{
  "num_hidden_layers": 14,
  "num_attention_heads": 3,
  "num_key_value_heads": 3,
  "norm": "layernorm",
  "norm_eps": 1e-05,
  "init": "normal",
  "init_std_qkv": 0.051,
  "init_std_up": 0.051,
  "optimizer": "soap_variant",
  "decay_shape": "linear",
  "final_lr_fraction": 0.0,
  "dataset": "wikipedia_en"
}
Each number is 128 + 32 x the weight over the matrix's rms, rounded and kept within 0 to 255. Layers, rows and columns count from 0. Numbers have three digits each.

# layer 6 attention query, 96x96, rms 0.234, rows 0-31, columns 64-95
116134098183143098127172107126158138135178036013115126170123077100123132092186178142171105174093
109128123089121141136233106127117135176160171139167088114163119167114126119200168209135173149185
114142133127140109124146063174180123094140048121059123099113133178169166196097164088159136097124
082139107140119119106092127212111093124121144111136119126147082180115164114154107145174158111170
120131123149139138118137117129079166089077113127117124103057123113099140116079145093119109120152
151128137143123160131104160124087144105138128105140172116097137140129192148143090131194111159064
124107159144096127157135138174150179116068151106139099188100106111158147111129119139128088159156
145124153233177158107133136061108076136091109109111148186125106115144120162116133155086110117150
134081102094161103119137109145087168118116108111163118186138164132121091117122138141113102154122
106180130131100079046118170129139140163174156168148099136129147105090079133134122136098126170149
134111143153151121108066143116209122091121181139120126099113119116075108155157100082161115115169
147135102099094144184086127132141170095113128060105135110146144118141080179189117141120169098088
092116066162062091124127119134102176160129151114149105136092145159100143120094154064113190133108
059135153054162130197103094119122139111189179132053126122146177106119116130071064115113139113150
106120123104124164172116127138119158158139149144120105202194132105084087192136132110140147137156
108128142150114119169142127117064113125129092067141078072149113095152138079174129213140177110152
098123147142199102127118112165141165160132157190106147097148114128118072113139147145179059113087
149124076138101143138154140139124154060088125156107136133148127129138123142170166124121115081119
106082141180119129140128113165060164070153091106143130115156105132099174117152177192106142135126
118127195095151084114095141157084170110097105175149074095123113163114155183126158062197128132139
100114117080130099119102141130135135136136139109170155159161166145136156107095142126135166130133
150132178091078169092117083168119113146102122127115094082131154103074137041110161074132172102098
105192076092136169072121131147113098122142155139178089080141098142136137113071137140090137098116
165148146119130155120147068140158111162181199053117106146161183142085112100162123144123102131128
127154096139149152110149152122072169062174159153093144083153147100153128175114096157151131118097
080133184114147090166152102130101122121120143093098136094155173149096129067143126167131122050104
129197191160137095104169136108126139110070131130135135151130067163126075180136132092192088128070
106173122065125149148147123114145130126147115132067056135056053117166118082105111075156137134162
119129084119125064112106133114151107127099091047141135038137075144105108148094126218118061123116
159109163109128132113152169121159107139173122099120157128121099129083159102150129179168156144080
116114132116136148139106070112139133149141140110170101110117125125123125136176126130141122128109
101084152122135162119101084078092116144125126101156141135125074132151140130184096116111134096160
# layer 6 attention key, 96x96, rms 0.234, rows 0-31, columns 64-95
081155044121141114098170128151099122090120164125182119108076129124130118092068173139096157171104
098129121125195124106116142119098169119116111144119148050122156122114125132158090122052157112148
157049079116130138150084161137135114139150194079098147084161107121142140127097098120138152071132
107140091104124140050068176122139156128132124098094159103139196137158150144098127117189144170153
142119129217112101090117115087084168131091103154141154100125179086164122157103179144122111110094
132118133124156167150101121095131171125152104140156094111114133086159158135157127121141149171119
124139133132109148187117142125177177165130116134162156131038064114117178151112104156122110094121
093073090167135172099172062060140085162122158091090130163136092088186168113131111148125131126156
066123155176121150184131099150114162133097137175122134116152143141140153126152182081073210144106
114165117131119103108108135130173137189128103125118101141092112160162170131130130155115187127111
146175110075122097118094160091181132126110163118123152068060081164101112139129127085153115120137
105161074125094089144111093110128118148163154044071131151154131177084127090199103128206175075134
157191104130110098119111150114117140206149137106101092097122157159122152087070178157133167144095
101163118101101130149090125122122130091172125133120124143185161102111150223129118144115195092123
113130134112149147178153168111122133148151171126152142130136113196134119105116130141136129130176
108100128127142109151192090173085136054131161081193064081161121165055134091161106128178179149137
158138098103163098092197116124122113155128154231169160154132135113157099149161080090138124184104
153102122144150062129157166066107137106149076130054181161123183150113111105112204125202136098099
124127123104087140082154125158075119120172142115124124147142156114097125117166192130128104218072
125124142079142126057081141048125187165120092099068130188155181114143162154136152074126097137107
096127120092137113101098105135074087097110102151136079141174172099158152128131153145113069184149
142124177058095110087148124149096117162146105125148138131095089185170096098161196114110107074177
167147132068114133138205137129120135154070139114193154162118112156120089091101095138089137093161
088100115093127129181084086107126184177095112113095122092174131148145177129091202099099141096154
124136157179135109133189156124166154052165091073070126128180126135163121090103107179145075105133
109125139098112090187156118077046100114152091100160128097117106192134128151146167162164171089154
132179206109132065139161154139128136090091182135082159124119178142168076157101105124169150148142
108142203134116157074156155129118150106078175126124166147093110117088101139142154101135122152104
103117136168137100156142135135088105075118120130138131098146149113143117157148108148064155132124
093127152178117105150068167068131104135082102151086208139161155083083183077131189127108140148081
127154139074109168189084127178091169092087153134131162120146132132115141136156098147140092136076
094123164129114125106136124106142122180110170113186141098185172126137202112071147175115151123159
# layer 6 attention value, 96x96, rms 0.296, rows 0-9, columns 64-95
122146134116154121077149144226128153109135151075058149097068112082140111167148117201103121136083
132111122133107072141117165104116146151075155153130141145159126163098130137078092185120100121108
109156122112129145079155103079122096151097194130160068121115061102185101090194102101078114119215
033222114102149098143112162114123086141112088115122098101220066139140160185162124147155135128174
129084096138101129087133134086166120165092163160158049137170099143139101074116127099121176143152
171123108095095126127071094093174122113121150123119142090120091085072116153148151146130126135158
108085125153117108154080077188122119119135089124103150139144184157162155159125117133158144123146
089109122119110144114169106140116201196108152140108114133189090162110177136148124155145135124181
135092075147129161085097099140145107144156098128143111124087110149143130153086136094147140152134
086147107091149148178095133167172184138149169184140156097130178155172116101162160096164141089097
# layer 6 attention output (transposed), 96x96, rms 0.259, rows 0-8, columns 64-95
119126148075108114160067193099101084174118113170163130163140143160117152135141103075140165116151
165114128067080166108088121159150154122182130140106097114100150118130127129144142131151108125117
110072077127144111123106127130136180124183111131090154146094140156100160120134103143161147093087
177090116154113190150171102168135143144146157082074214141103094071189126068124168143151127096114
114122139170170145169126109100102155117158102154092120151101161115127120176093114152103104164114
112104098148170140166167167126131119145160135123144124139111096142129170101136151103148064196117
109166165113105113128232144143105114140129143177144165133102121106161066107105102160107112173064
143120153123162159164097205138140133103135102177102158144114157128144094199134110107151163130118
059146183147117127154143151140130192092104163149087133137182124123090127095166130155126144141117